Part of a small language model's weights.
Architecture: LayerNorm before each block, rotary positions.
Training: a variant of SOAP for these matrices, 3241 steps.
Each number is 50 + 10 x the weight over its row's rms, rounded and kept within 0 to 99. Layers, rows and columns count from 0. The size before them is the row's rms in percent of the matrix's.

# layer 4 MLP up, 2048x512, rms 0.0818, rows 385-439, columns 320-383
102:52 45 67 58 52 37 49 36 46 44 54 57 48 50 52 40 35 44 64 42 54 55 57 50 46 50 59 51 22 60 45 53 48 59 53 44 43 67 37 50 54 54 47 59 55 37 69 54 57 55 66 57 62 55 58 60 35 30 54 65 46 58 47 52
094:48 46 65 43 62 52 59 56 58 62 50 48 45 55 51 50 43 55 40 40 47 40 48 51 44 46 58 39 67 55 61 51 51 52 51 35 51 43 47 56 19 62 42 59 38 39 58 54 49 40 38 65 55 60 42 52 47 39 58 48 45 47 40 41
093:40 37 48 48 59 60 44 47 53 49 58 48 60 49 48 33 50 61 37 46 50 40 66 51 58 58 58 43 55 36 52 57 46 58 45 41 49 53 66 55 37 66 49 63 47 50 52 34 40 60 35 44 56 59 42 44 55 35 62 61 53 65 52 49
090:59 57 55 61 47 57 63 48 48 41 53 49 48 52 77 41 57 51 41 52 44 63 31 61 60 64 35 53 67 26 52 42 72 52 34 38 36 33 66 43 42 57 51 36 45 47 39 48 64 44 32 62 50 50 65 57 45 58 34 44 67 37 52 64
092:44 41 59 42 32 38 54 48 44 58 60 40 43 47 62 46 44 52 49 40 63 42 51 59 57 63 40 53 63 34 60 41 60 43 51 61 49 54 44 45 71 63 55 54 63 53 46 60 55 42 63 59 59 51 65 31 42 57 42 61 34 44 65 54
088:44 26 55 58 54 38 49 63 48 57 55 46 49 44 44 37 66 49 58 50 41 61 45 55 46 59 46 44 56 43 67 39 55 37 48 41 55 57 50 40 54 46 56 42 37 56 71 63 51 60 60 59 54 60 43 51 58 47 57 45 56 48 41 60
097:49 40 51 59 65 42 40 33 58 47 48 57 60 44 43 52 58 49 70 46 67 53 41 50 60 75 48 40 56 37 47 52 49 44 48 46 47 48 46 68 48 47 44 57 51 49 46 42 62 61 52 69 63 58 54 51 46 52 42 63 50 37 57 35
098:34 34 68 59 36 65 47 57 56 43 45 23 60 37 56 53 37 52 55 55 34 47 53 48 73 49 38 42 58 56 39 47 34 60 63 50 67 57 48 46 37 49 50 56 41 33 53 40 46 33 46 44 75 76 44 35 58 50 50 60 49 45 40 53
096:44 57 67 59 48 42 70 55 43 75 49 39 40 57 57 55 50 66 50 36 52 41 44 28 55 48 41 48 64 39 53 48 71 48 37 43 62 50 77 37 49 52 58 31 53 53 50 45 46 60 43 62 58 66 57 22 47 39 54 58 33 56 45 50
124:59 58 33 51 40 40 49 49 46 46 28 59 47 45 61 51 40 59 49 53 61 73 51 71 38 50 56 40 35 46 55 50 53 69 58 59 66 46 37 71 54 49 48 44 51 49 54 49 29 49 56 56 45 62 50 48 64 37 45 50 38 68 51 60
102:54 56 50 49 50 52 51 62 47 51 50 52 49 54 52 36 64 58 65 48 51 63 26 42 65 55 48 57 47 43 45 59 60 50 49 47 56 66 45 57 42 61 55 44 54 39 41 48 47 30 59 51 88 56 42 50 62 53 64 47 27 51 41 53
103:44 50 62 45 30 35 43 52 41 75 64 41 33 41 50 60 47 38 45 65 51 40 65 53 45 42 35 64 53 63 48 62 68 63 37 53 66 63 50 56 55 58 45 45 31 53 45 26 45 30 60 54 66 34 41 46 61 46 60 59 56 46 43 53
106:50 66 49 45 50 68 40 44 74 32 43 55 48 48 42 50 31 29 32 45 50 43 39 52 49 52 55 57 47 53 71 63 28 50 59 50 46 49 53 42 63 51 50 59 61 62 46 45 41 52 35 52 57 43 46 43 50 33 61 63 39 44 47 40
098:49 51 48 58 59 72 49 58 46 51 58 58 39 55 58 56 53 32 57 38 33 51 51 44 57 61 47 53 48 64 45 45 51 57 51 49 41 54 33 48 29 48 47 40 63 45 76 54 59 40 44 45 56 60 47 36 60 48 54 67 52 50 31 48
095:52 50 31 53 51 53 50 56 31 52 57 61 62 60 59 64 40 48 65 38 44 46 44 53 55 62 50 58 44 44 66 40 57 50 39 64 40 61 44 64 53 58 67 51 59 54 48 56 37 61 49 42 33 37 58 58 36 54 47 41 47 52 29 48
109:41 44 59 63 44 45 55 63 40 48 55 66 44 47 61 70 44 61 54 45 37 43 36 56 54 69 38 61 37 54 59 67 54 71 34 44 55 56 41 58 59 56 65 39 65 47 63 49 51 65 57 47 38 52 44 66 70 43 34 59 65 44 52 68
106:29 65 46 62 54 62 52 41 41 46 37 42 45 47 59 55 55 50 49 77 51 47 39 54 48 59 43 42 54 42 47 64 39 44 54 25 49 51 28 26 41 42 57 45 55 60 56 57 35 53 52 50 35 47 35 31 40 48 49 36 52 55 42 66
100:46 64 67 59 52 51 23 56 43 55 53 59 44 56 37 63 48 50 67 38 40 41 37 41 57 61 46 47 59 62 48 46 40 66 42 54 49 52 34 51 65 41 45 51 60 46 45 54 57 44 62 49 34 39 48 43 62 55 52 40 48 38 43 56
089:79 47 53 41 53 44 70 40 42 55 52 51 43 41 46 56 65 28 25 41 51 44 54 38 44 50 49 49 45 44 53 53 22 43 55 60 61 46 64 50 56 42 53 44 55 35 43 53 48 50 47 63 71 62 44 48 48 52 44 60 47 31 52 44
095:46 50 42 40 61 41 45 35 48 44 52 77 51 61 58 61 63 62 43 49 66 64 61 46 66 47 40 44 50 32 65 43 48 49 36 40 52 42 57 48 36 56 45 56 50 77 40 60 60 44 52 44 59 44 42 29 41 68 62 41 50 42 48 51
102:45 49 50 48 70 59 43 41 55 46 39 34 34 48 42 55 51 50 55 58 37 42 45 43 44 49 55 28 50 56 52 43 52 39 58 41 61 78 45 54 56 46 37 65 39 61 34 39 46 55 49 63 62 53 50 38 39 64 55 56 44 48 26 47
095:45 61 50 26 60 49 54 50 31 44 62 50 55 58 31 70 53 46 50 53 57 41 51 36 35 39 45 58 53 39 51 42 56 45 62 75 58 44 34 54 63 50 57 55 61 59 56 50 66 57 58 37 60 55 45 70 58 48 47 35 45 33 45 67
098:46 46 43 50 58 46 71 66 59 56 53 49 47 55 38 54 45 67 31 37 48 68 43 55 73 28 60 42 53 45 56 42 47 49 61 67 33 54 37 49 53 55 40 43 59 61 49 46 61 40 56 64 59 49 46 55 51 51 46 52 48 47 34 60
101:48 50 46 51 54 53 30 36 75 52 38 43 46 28 46 65 57 49 60 55 52 41 59 54 59 48 51 53 52 54 43 47 54 69 40 45 46 44 47 63 45 39 48 40 36 56 51 54 60 42 55 55 41 43 46 64 58 42 52 47 26 31 70 44
114:48 48 49 47 38 61 63 70 78 38 60 43 53 59 51 73 52 49 41 49 49 44 65 52 71 61 54 41 43 51 26 39 52 49 38 43 45 30 55 58 38 52 37 67 46 50 42 62 49 44 72 42 46 49 44 60 40 49 43 63 57 47 32 36
099:52 47 60 48 47 52 52 51 64 51 48 49 46 46 59 60 27 69 53 30 45 62 52 42 55 68 47 39 54 49 57 62 62 63 37 59 45 45 68 42 53 47 36 42 49 54 47 58 62 40 38 50 48 61 54 48 59 25 52 38 66 38 59 44
104:60 59 51 46 45 48 50 23 39 57 45 49 52 40 55 57 52 46 40 30 59 76 47 38 41 54 49 46 34 50 47 46 51 52 45 53 22 30 50 41 60 57 38 44 61 40 47 46 45 61 55 39 53 42 47 38 30 40 34 51 59 44 49 57
104:54 38 57 55 53 53 49 49 36 58 58 45 47 62 54 46 39 49 64 54 56 49 55 62 51 47 51 55 49 41 62 73 56 63 59 37 36 64 46 59 61 54 51 47 42 61 74 44 44 40 54 57 49 41 50 38 51 33 58 56 61 69 61 53
102:59 65 62 50 61 42 56 51 54 43 48 33 24 55 44 37 50 36 43 59 40 31 40 58 52 37 42 57 49 59 49 49 62 55 53 64 42 55 44 39 54 54 53 52 49 72 52 56 39 51 65 54 72 55 66 35 51 48 38 56 66 51 43 53
099:50 53 57 63 54 50 51 45 49 47 49 51 41 47 47 55 62 24 58 45 68 79 49 57 55 46 60 38 48 44 48 58 42 60 59 40 44 43 51 47 64 54 61 63 42 44 47 58 53 57 64 30 53 26 47 39 26 59 49 51 45 64 53 51
104:58 48 54 54 58 63 41 39 70 37 50 44 39 58 44 33 50 70 49 50 38 63 63 57 50 43 61 59 46 62 53 40 79 43 59 41 61 55 58 44 45 57 48 42 44 77 44 45 66 64 62 46 47 45 59 64 29 64 63 49 58 55 55 42
099:56 49 47 56 33 32 62 46 43 54 63 33 39 51 58 57 35 65 34 49 39 45 48 67 45 63 42 53 61 33 35 39 52 51 41 53 25 47 49 52 53 47 55 34 43 54 51 55 43 49 64 48 51 22 64 47 54 38 57 42 49 44 47 45
094:46 52 48 73 40 65 54 54 74 53 66 31 72 39 49 57 59 68 64 49 59 50 40 46 55 67 64 52 42 51 77 48 42 54 48 54 39 58 60 69 43 62 47 48 40 42 56 48 61 46 49 58 70 48 43 61 64 63 41 47 49 68 64 47
096:46 66 50 47 56 49 44 59 49 47 38 49 57 52 37 48 73 46 38 48 58 41 50 54 55 56 40 63 44 40 45 51 51 54 46 53 57 42 48 52 48 60 54 48 51 49 61 56 44 47 59 41 58 52 60 53 42 57 43 50 48 59 66 53
098:52 51 50 26 48 62 44 52 53 49 40 49 23 62 33 56 61 23 42 58 63 47 59 47 56 43 35 63 51 54 36 55 44 64 61 57 66 54 35 47 58 39 65 31 47 52 50 48 42 45 29 56 46 64 61 38 54 51 50 62 46 56 50 69
101:41 62 51 47 45 47 41 70 47 38 71 38 38 51 53 52 60 37 48 52 51 35 59 65 77 47 63 50 46 56 44 57 27 68 49 44 54 52 55 59 39 46 39 69 34 46 51 56 66 39 48 49 41 43 52 55 69 63 59 36 45 29 54 70
098:56 51 70 31 25 56 59 45 60 49 43 62 49 46 46 50 42 36 49 55 38 48 53 42 42 55 41 46 48 40 65 69 61 45 61 52 33 69 41 46 27 46 63 42 55 45 59 51 58 70 56 58 49 37 52 58 48 52 54 62 44 28 42 45
099:62 66 49 54 36 61 48 48 64 63 48 51 38 56 50 47 37 45 57 59 50 52 47 59 73 47 59 45 36 61 47 64 54 54 34 38 44 51 44 54 33 63 54 48 56 35 65 39 53 49 58 56 39 45 60 32 48 65 64 52 45 48 47 70
103:50 50 52 52 53 46 33 59 59 46 54 37 25 71 60 60 59 54 52 50 65 60 52 73 71 77 70 63 63 43 35 41 50 52 51 44 55 71 46 46 47 61 37 45 48 66 43 24 52 50 33 48 55 52 51 57 50 66 47 55 48 55 66 45
096:50 55 43 62 66 61 59 58 61 37 63 43 43 50 43 35 52 31 27 67 56 43 50 65 30 38 50 49 51 35 35 51 34 39 60 46 47 40 29 47 45 36 52 50 37 63 57 65 67 57 53 43 55 57 47 55 62 49 56 55 46 53 31 46
097:32 52 43 51 42 65 55 54 39 52 63 38 56 26 68 38 46 46 47 41 54 24 52 20 46 44 42 59 46 47 58 52 36 26 57 50 52 58 28 64 53 23 73 69 39 52 53 57 48 57 56 48 62 53 42 45 58 59 80 49 51 52 41 48
097:53 53 42 49 61 41 34 49 46 50 55 39 47 60 55 37 63 41 52 52 60 44 52 50 53 58 42 53 48 41 43 40 56 56 59 72 50 41 30 74 46 68 38 47 35 25 52 37 49 48 48 63 40 36 39 38 55 52 36 66 38 66 42 62
105:27 49 55 50 59 44 63 46 57 44 40 44 57 54 53 50 67 38 63 61 52 72 48 48 68 42 55 36 55 42 46 57 32 41 55 51 53 40 57 49 37 34 54 70 42 50 49 50 55 54 39 58 51 45 57 59 49 50 52 73 32 27 57 54
101:52 44 48 44 55 65 36 40 68 61 44 67 52 54 66 54 44 31 44 47 59 60 54 42 51 48 40 59 48 54 42 46 54 43 55 60 60 51 39 45 51 47 47 51 52 33 44 57 57 53 43 68 51 51 61 34 62 53 55 64 50 62 36 67
090:54 63 47 30 43 51 53 50 38 68 49 60 69 54 60 45 50 51 53 37 53 40 38 38 48 61 53 80 47 47 36 58 51 65 49 21 62 28 62 55 48 52 54 66 46 67 45 64 53 44 36 41 53 54 36 68 56 39 40 54 37 47 33 43
095:44 52 73 49 53 47 40 46 37 41 45 47 60 57 42 60 45 44 48 41 54 27 50 59 47 67 53 56 36 52 65 53 56 58 51 49 62 59 45 46 53 62 38 39 37 28 56 40 68 31 54 38 61 33 50 71 36 35 49 68 45 53 52 30
098:50 53 74 60 64 48 49 51 48 62 47 61 49 53 58 48 53 46 53 49 36 55 28 46 49 59 46 55 50 50 39 42 47 65 39 46 47 48 53 36 49 54 55 63 52 58 54 49 52 27 55 42 65 37 61 49 60 53 48 53 36 49 42 43
106:47 51 27 48 35 51 79 40 58 43 55 48 45 40 19 66 37 53 64 46 52 40 43 36 32 41 68 46 48 53 45 67 36 61 67 42 51 58 33 56 74 39 63 45 68 44 53 52 44 44 56 47 63 32 56 55 48 48 53 31 40 57 52 48
097:42 59 38 43 46 56 35 41 41 32 41 52 51 46 50 48 43 31 53 40 53 48 45 41 64 49 40 48 51 47 55 50 43 58 49 41 28 46 62 55 62 51 64 47 47 58 56 52 58 65 36 59 54 61 51 39 50 41 34 49 66 38 63 31
098:55 51 40 45 59 35 53 51 47 54 48 59 42 49 44 41 39 66 50 55 61 48 56 54 42 39 38 51 59 41 61 45 55 44 54 54 55 47 58 38 79 50 55 62 61 74 70 35 34 48 50 40 54 53 59 40 46 32 63 54 54 45 37 56
096:52 43 60 47 43 53 59 52 41 49 47 47 61 57 60 54 44 41 47 49 58 50 50 58 70 38 62 41 56 36 75 36 40 45 47 31 56 44 70 53 48 70 60 51 35 55 62 59 69 51 45 77 52 46 60 38 46 48 57 44 54 51 54 63
108:56 41 37 44 49 66 67 56 55 79 47 56 58 44 54 59 52 64 49 54 52 62 50 42 41 42 56 60 45 59 69 43 68 36 46 51 55 53 28 47 58 58 48 68 53 67 42 40 46 44 44 52 64 41 36 51 44 52 71 60 59 55 59 46
097:52 51 52 53 54 44 59 41 39 42 57 47 63 34 47 63 64 44 64 33 55 55 44 38 71 56 37 46 63 65 49 37 32 47 56 48 44 57 37 64 35 51 32 44 47 57 58 38 45 51 56 48 35 39 50 62 47 41 48 32 36 36 59 43
112:41 56 42 19 51 60 42 45 34 55 46 44 43 39 46 53 46 38 37 60 34 44 59 44 39 48 48 50 36 50 61 59 56 24 63 65 49 50 49 47 54 46 51 43 57 42 40 51 54 58 45 66 57 59 37 48 46 48 68 50 56 52 44 64
097:52 59 45 43 59 59 50 52 45 41 62 41 51 43 59 51 48 30 47 25 47 62 63 45 52 45 56 58 60 51 41 52 64 60 39 63 52 55 51 43 43 50 42 50 60 44 57 40 68 47 61 64 38 73 37 46 47 53 49 58 46 61 60 68
# layer 4 MLP down (transposed), 2048x512, rms 0.0766, rows 385-438, columns 320-383
111:58 72 51 52 48 44 52 43 44 71 60 50 51 51 43 56 62 31 44 53 55 58 60 62 55 70 40 61 31 49 43 66 56 47 38 41 29 28 52 58 55 41 48 68 52 37 34 49 49 51 42 44 32 32 52 52 53 45 39 38 65 50 40 44
094:38 66 57 66 16 36 48 33 31 36 51 38 48 46 53 61 46 52 43 53 49 37 56 47 48 49 63 67 64 46 39 55 40 55 32 65 52 47 62 30 71 45 45 45 67 35 43 58 50 45 45 54 46 31 38 49 37 76 54 66 53 49 43 42
106:50 65 57 69 27 60 42 65 53 46 69 52 55 45 44 58 50 55 36 32 35 56 46 34 54 67 54 56 40 61 45 36 62 40 42 61 47 44 30 59 58 60 61 41 52 55 48 57 59 41 45 50 52 71 51 43 40 56 58 45 38 46 44 44
095:34 56 37 47 50 43 40 47 43 67 45 46 41 28 49 72 46 55 62 34 55 58 62 38 54 37 59 60 35 60 55 44 44 53 43 33 62 55 55 51 46 49 63 61 56 42 59 53 39 40 47 65 49 48 47 50 55 30 52 56 42 53 49 37
104:57 33 29 56 48 56 43 52 42 59 46 61 40 58 50 48 39 47 53 49 33 50 56 55 49 54 56 46 40 40 52 57 48 35 43 51 64 30 37 62 43 61 58 57 32 46 50 62 46 56 64 50 46 38 34 60 67 79 52 39 57 47 42 55
101:52 58 23 49 50 39 50 51 43 38 55 47 63 39 56 54 56 65 64 54 53 35 69 64 64 43 35 67 53 54 45 57 67 68 39 59 62 51 26 28 46 48 50 54 50 30 51 54 41 63 48 49 70 64 56 44 46 35 32 51 35 39 45 44
094:57 59 37 80 43 52 57 51 50 55 54 42 57 65 46 41 42 49 53 38 36 37 75 49 50 37 46 49 42 42 36 51 62 58 58 60 35 51 56 35 42 61 46 48 50 44 54 39 59 56 51 39 45 38 31 38 57 47 63 46 59 45 57 41
103:60 50 50 31 46 41 44 56 35 33 38 57 68 49 45 48 62 65 52 48 48 45 60 60 29 51 58 39 37 40 44 68 49 57 52 35 36 43 45 62 53 66 51 54 62 57 49 38 65 56 31 50 34 50 47 47 48 54 65 63 52 57 54 52
101:61 57 69 49 49 55 32 23 50 51 68 53 51 47 51 63 44 51 56 56 68 61 55 51 41 47 41 42 43 56 53 48 46 53 48 42 42 36 61 55 52 37 39 50 42 49 64 29 51 70 66 46 39 64 41 60 53 52 43 51 58 40 41 34
111:58 41 43 51 55 48 66 54 48 47 56 45 55 68 57 43 29 64 48 54 53 73 30 50 30 42 52 32 52 42 56 39 48 47 40 56 57 56 32 67 25 48 28 35 39 44 49 56 53 41 48 62 60 66 44 39 61 47 41 33 53 53 49 57
105:53 47 48 23 33 57 44 42 43 56 48 46 46 53 62 53 38 41 35 48 70 42 66 40 49 52 68 43 27 47 47 51 41 52 38 51 45 42 39 45 61 46 39 56 71 69 56 51 46 66 52 40 29 65 17 49 43 33 43 65 48 52 44 39
104:52 43 52 63 45 41 50 37 67 61 55 39 46 43 44 51 35 47 49 44 31 71 58 34 53 40 68 42 64 67 44 62 49 65 57 55 40 52 54 61 64 61 51 38 49 50 31 45 35 33 51 59 56 44 48 50 61 47 38 47 63 44 37 59
099:48 50 42 35 49 41 60 63 51 62 56 56 44 53 47 44 49 50 30 54 40 85 54 63 74 52 73 44 59 52 53 60 57 53 45 77 65 70 39 39 36 45 50 42 50 33 63 61 54 72 55 38 68 48 46 38 59 45 43 69 42 57 52 56
099:57 50 50 46 50 42 50 47 54 55 59 42 66 55 63 62 49 59 56 51 62 53 57 57 61 51 38 52 38 33 47 38 58 45 67 58 61 45 56 52 50 46 65 60 55 53 48 44 57 68 50 53 67 55 52 46 49 37 60 50 58 35 48 45
105:60 51 59 37 46 48 52 56 42 33 67 46 72 40 26 50 60 56 45 73 36 38 61 31 28 41 63 50 30 25 54 49 24 51 53 60 55 59 66 39 60 51 53 32 33 50 39 41 75 62 30 41 49 61 42 60 54 52 47 38 60 32 60 37
109:61 38 42 76 53 63 56 51 62 46 41 52 68 46 45 38 57 59 37 60 39 45 55 57 63 50 52 68 53 52 42 48 43 32 42 38 34 44 43 52 57 54 34 53 36 57 51 43 65 49 33 56 47 51 28 35 47 60 76 43 49 28 31 54
099:52 54 47 42 38 24 53 45 68 57 50 48 53 60 49 49 43 52 44 34 55 47 48 47 43 64 33 50 39 53 55 31 50 54 41 63 29 55 68 48 59 64 47 67 67 50 71 53 58 47 49 55 58 49 42 66 53 45 59 39 45 42 57 40
099:53 46 35 34 60 56 62 67 64 41 36 49 52 44 54 46 67 28 61 54 50 53 47 57 57 34 56 47 52 60 43 46 35 41 59 57 53 56 50 58 49 55 48 59 34 47 55 44 55 54 48 78 37 46 52 23 46 76 52 47 48 63 51 43
100:56 57 29 40 32 62 31 37 53 62 30 55 45 62 47 48 32 51 47 34 51 48 51 59 44 44 60 40 55 36 49 48 44 54 60 43 46 48 35 61 55 50 57 35 45 37 48 64 41 59 58 50 39 42 44 75 56 26 48 43 41 43 44 54
103:49 55 48 45 66 80 35 32 47 52 49 53 44 57 42 31 46 62 57 56 43 56 48 50 54 45 46 43 53 59 51 51 48 46 31 51 55 63 50 47 32 48 45 41 54 39 38 52 61 53 40 44 41 49 45 35 43 55 68 54 49 45 58 47
102:52 41 27 60 47 53 57 38 50 67 49 49 62 33 39 37 57 41 60 52 36 50 58 52 48 45 57 54 66 57 60 72 46 47 51 40 37 46 46 47 32 54 47 56 36 40 39 28 48 57 48 68 56 44 48 37 62 60 70 60 50 48 52 62
102:55 36 49 43 68 56 38 47 67 75 59 60 60 61 50 54 49 52 60 56 29 45 47 60 52 44 66 42 40 60 62 59 37 54 43 46 32 50 64 33 41 53 35 50 45 54 28 63 43 47 32 47 33 50 64 41 55 49 45 51 50 67 56 44
092:45 48 47 67 44 50 22 41 60 64 51 54 57 55 47 43 42 36 71 61 42 42 61 37 30 59 53 54 41 52 63 50 65 34 46 24 51 44 53 50 57 42 45 43 48 42 60 62 44 62 50 49 46 56 52 40 46 39 56 34 65 63 58 71
103:51 70 43 55 46 54 53 50 42 59 49 54 33 41 47 50 46 70 46 32 57 60 61 52 59 56 43 68 51 66 50 36 56 42 42 32 64 54 39 66 50 48 48 20 42 66 45 56 63 63 69 50 54 39 46 40 49 38 49 60 62 57 54 41
089:58 51 53 48 66 53 42 41 33 38 45 37 45 45 61 49 51 52 59 45 52 59 36 48 38 39 38 54 65 46 43 57 48 58 52 56 48 60 51 43 53 41 68 38 64 69 59 38 49 49 34 32 54 47 58 56 61 37 38 46 31 59 67 45
096:44 42 45 44 65 48 42 61 58 65 64 48 55 54 56 40 51 52 56 55 57 45 49 35 31 53 60 47 50 54 26 49 45 52 49 54 48 52 54 37 56 60 56 65 41 49 61 49 24 48 61 64 49 41 46 54 37 47 46 49 44 61 39 63
100:31 28 37 43 52 59 59 72 42 35 50 58 43 37 46 40 55 52 90 53 50 40 61 74 54 48 60 42 49 62 45 46 43 60 36 54 72 62 44 43 49 44 54 38 45 70 42 48 47 48 25 38 43 55 55 44 62 37 35 60 52 39 61 41
112:51 42 46 60 43 40 54 46 59 59 62 56 50 58 69 35 35 54 33 40 38 51 50 43 33 42 57 46 44 51 44 33 62 62 39 61 56 40 42 25 70 52 42 30 49 48 64 48 57 63 43 52 48 51 62 52 51 51 50 38 55 46 48 50
104:61 53 55 50 68 43 38 48 49 57 44 57 70 33 52 48 64 63 57 42 62 63 51 66 52 39 43 61 59 52 77 39 45 40 39 55 51 39 62 43 54 58 64 48 41 64 41 54 57 56 50 52 52 49 44 57 61 62 38 32 37 48 61 55
105:47 71 58 51 50 51 55 71 54 49 55 52 43 37 49 60 47 42 53 47 50 33 42 54 70 61 60 72 49 41 64 46 64 37 48 49 46 57 44 57 28 42 64 59 39 40 24 49 56 32 38 39 44 67 29 41 47 49 45 57 52 58 40 60
100:44 35 60 49 65 76 49 52 43 63 75 53 65 41 55 84 48 45 43 59 48 36 50 46 43 64 71 54 51 50 41 49 43 38 58 47 44 61 50 33 46 65 38 34 41 51 59 56 45 60 45 45 53 45 37 52 50 32 54 46 56 61 64 27
097:42 45 61 50 62 63 37 53 46 37 38 50 61 53 37 45 59 54 41 54 42 41 58 40 63 40 48 57 41 64 55 70 51 39 63 55 57 62 49 60 53 62 52 72 61 60 48 25 66 59 37 45 49 68 36 49 60 58 47 44 55 62 34 55
102:38 31 59 26 59 36 60 27 45 76 45 67 39 42 62 72 64 33 50 42 49 49 60 48 44 41 55 47 43 55 34 46 59 44 49 58 56 55 80 35 52 59 45 47 56 57 55 51 54 51 60 35 21 43 58 57 46 46 55 41 51 34 40 54
094:42 29 30 34 61 39 64 65 57 60 47 56 67 49 74 43 31 34 62 37 50 57 45 44 49 50 42 45 46 53 73 42 48 33 57 36 70 58 50 45 39 44 53 58 35 46 52 31 49 52 58 67 55 51 57 58 53 39 69 73 48 47 38 58
102:64 46 43 60 37 51 55 38 36 50 57 34 56 54 58 62 31 77 55 37 43 55 61 46 59 59 50 52 56 72 47 65 40 48 65 46 19 30 49 22 39 49 39 45 61 65 45 27 64 49 69 36 60 43 41 55 54 46 53 45 60 42 71 37
107:48 39 36 48 49 54 58 46 53 62 55 34 48 48 51 47 61 43 73 44 43 44 43 52 72 33 37 53 64 57 47 39 58 54 52 40 48 60 49 46 59 53 58 63 47 41 47 44 65 43 44 31 56 51 46 45 63 54 51 43 45 64 43 52
105:54 61 55 54 43 49 42 57 48 44 58 57 61 64 57 45 43 45 42 59 36 49 61 57 32 57 46 53 44 50 59 66 46 40 47 37 63 61 51 39 63 51 47 61 56 63 34 72 52 53 48 53 65 53 57 59 62 49 38 44 54 34 44 42
105:44 50 58 54 52 50 33 51 55 40 49 52 49 50 56 57 32 42 38 66 65 45 45 61 56 54 65 71 48 49 44 49 22 39 46 52 58 36 58 62 52 63 73 75 35 55 44 53 46 52 67 46 46 33 68 51 34 58 49 30 45 55 58 38
087:44 36 64 40 47 60 55 54 54 58 54 64 54 27 47 56 47 47 64 55 35 65 49 48 34 36 48 38 39 65 70 48 28 43 46 41 42 28 40 45 45 38 56 50 45 51 35 68 42 43 62 41 63 46 48 62 43 72 56 44 60 29 57 49
101:56 44 37 56 39 27 55 55 44 60 43 55 44 56 43 53 50 61 55 33 26 49 54 62 42 52 48 31 41 43 43 40 37 46 60 64 69 62 58 52 57 45 52 45 65 52 59 51 35 45 47 56 37 53 57 61 58 51 50 60 57 47 68 35
090:57 54 50 49 50 26 47 44 56 36 50 70 57 51 41 50 48 55 49 66 44 50 46 61 49 48 52 39 52 61 49 55 52 73 49 54 52 52 60 53 39 54 55 42 47 64 50 56 36 53 37 54 35 32 53 60 35 53 32 43 45 57 64 57
100:39 77 53 48 56 47 51 48 53 40 46 66 41 57 31 38 47 54 50 69 31 40 45 52 36 64 44 54 47 62 54 44 50 62 55 50 50 47 48 60 52 44 60 54 58 58 41 72 51 70 53 38 38 58 41 57 57 40 42 47 35 49 56 31
106:64 52 40 60 49 52 50 47 30 61 43 59 60 51 39 64 64 51 57 52 54 55 45 62 74 52 54 59 44 39 57 49 55 44 48 50 39 45 34 55 45 34 25 49 53 49 60 41 61 51 48 38 53 46 46 64 43 54 47 31 55 41 54 52
111:46 52 32 46 72 46 43 54 51 38 64 57 37 42 58 71 62 44 55 39 38 40 53 56 45 61 59 58 54 42 48 49 37 45 55 44 56 50 72 51 42 51 50 54 40 53 42 57 64 64 48 47 54 58 50 52 34 26 48 51 54 53 49 54
097:46 40 58 62 46 51 50 39 47 41 56 55 45 39 48 52 65 50 51 72 40 51 61 52 47 33 49 39 59 46 46 44 57 27 49 70 42 64 35 50 66 42 62 57 53 32 58 40 48 44 62 57 56 57 59 42 58 61 64 52 77 51 58 54
102:52 76 43 59 61 39 48 26 51 59 53 50 48 50 57 42 70 68 44 47 48 56 60 60 50 55 64 48 42 55 51 64 54 49 46 31 59 49 56 42 59 48 33 52 54 51 47 58 48 64 59 58 44 32 32 61 58 47 51 52 62 37 51 78
103:62 38 67 62 41 44 49 40 53 48 53 45 58 65 54 52 43 38 47 66 54 33 48 55 54 54 62 42 33 47 39 48 46 41 53 48 65 44 51 56 52 38 46 44 52 38 62 63 32 61 44 37 61 61 45 33 62 48 53 54 58 51 57 49
093:47 36 68 59 69 56 33 61 50 54 57 55 52 56 63 38 68 51 27 53 52 56 55 60 52 58 36 49 43 54 54 26 52 33 50 48 61 38 78 48 51 48 49 40 43 64 44 47 57 52 37 49 52 68 45 49 59 54 66 64 69 39 47 46
101:39 60 40 38 42 72 65 45 46 66 50 51 45 41 44 54 46 63 44 45 61 61 72 57 33 63 47 49 44 50 55 59 48 47 36 53 68 50 59 46 63 48 47 56 64 35 42 59 45 35 58 58 36 31 57 45 57 65 61 52 50 63 51 56
102:62 29 62 44 57 47 43 55 67 67 58 35 52 50 43 52 53 51 46 41 46 49 40 50 56 49 54 47 48 53 42 51 30 63 42 58 67 45 64 45 51 52 50 69 39 40 64 80 56 64 60 50 50 41 42 60 59 79 43 44 42 40 52 58
093:49 37 40 51 39 50 46 51 50 55 48 46 47 38 42 56 43 34 52 52 34 46 17 41 38 50 55 52 49 47 40 39 49 53 44 50 65 51 46 51 59 29 51 60 55 63 62 64 47 27 45 52 44 42 48 51 63 54 43 25 51 45 57 54
105:54 56 44 41 63 70 47 46 48 55 45 36 48 55 46 59 51 51 45 49 35 43 62 52 38 53 52 40 47 50 51 59 14 56 48 43 68 59 59 58 50 54 64 57 58 40 49 39 72 41 44 45 57 55 55 43 29 61 34 59 55 38 52 68
093:34 44 57 48 41 49 39 52 60 51 50 36 56 61 50 46 34 44 47 35 32 53 50 47 51 44 51 56 51 33 46 35 54 56 50 35 53 43 52 42 60 54 53 41 47 51 79 73 53 50 34 40 52 69 55 38 57 56 56 64 49 63 44 49
109:53 58 57 48 52 53 55 30 44 65 39 53 51 50 52 43 46 35 34 48 66 55 64 30 49 47 61 60 46 47 48 36 55 64 61 50 48 67 38 55 51 50 72 56 44 52 59 64 57 56 48 39 57 48 52 41 47 55 50 59 53 47 36 47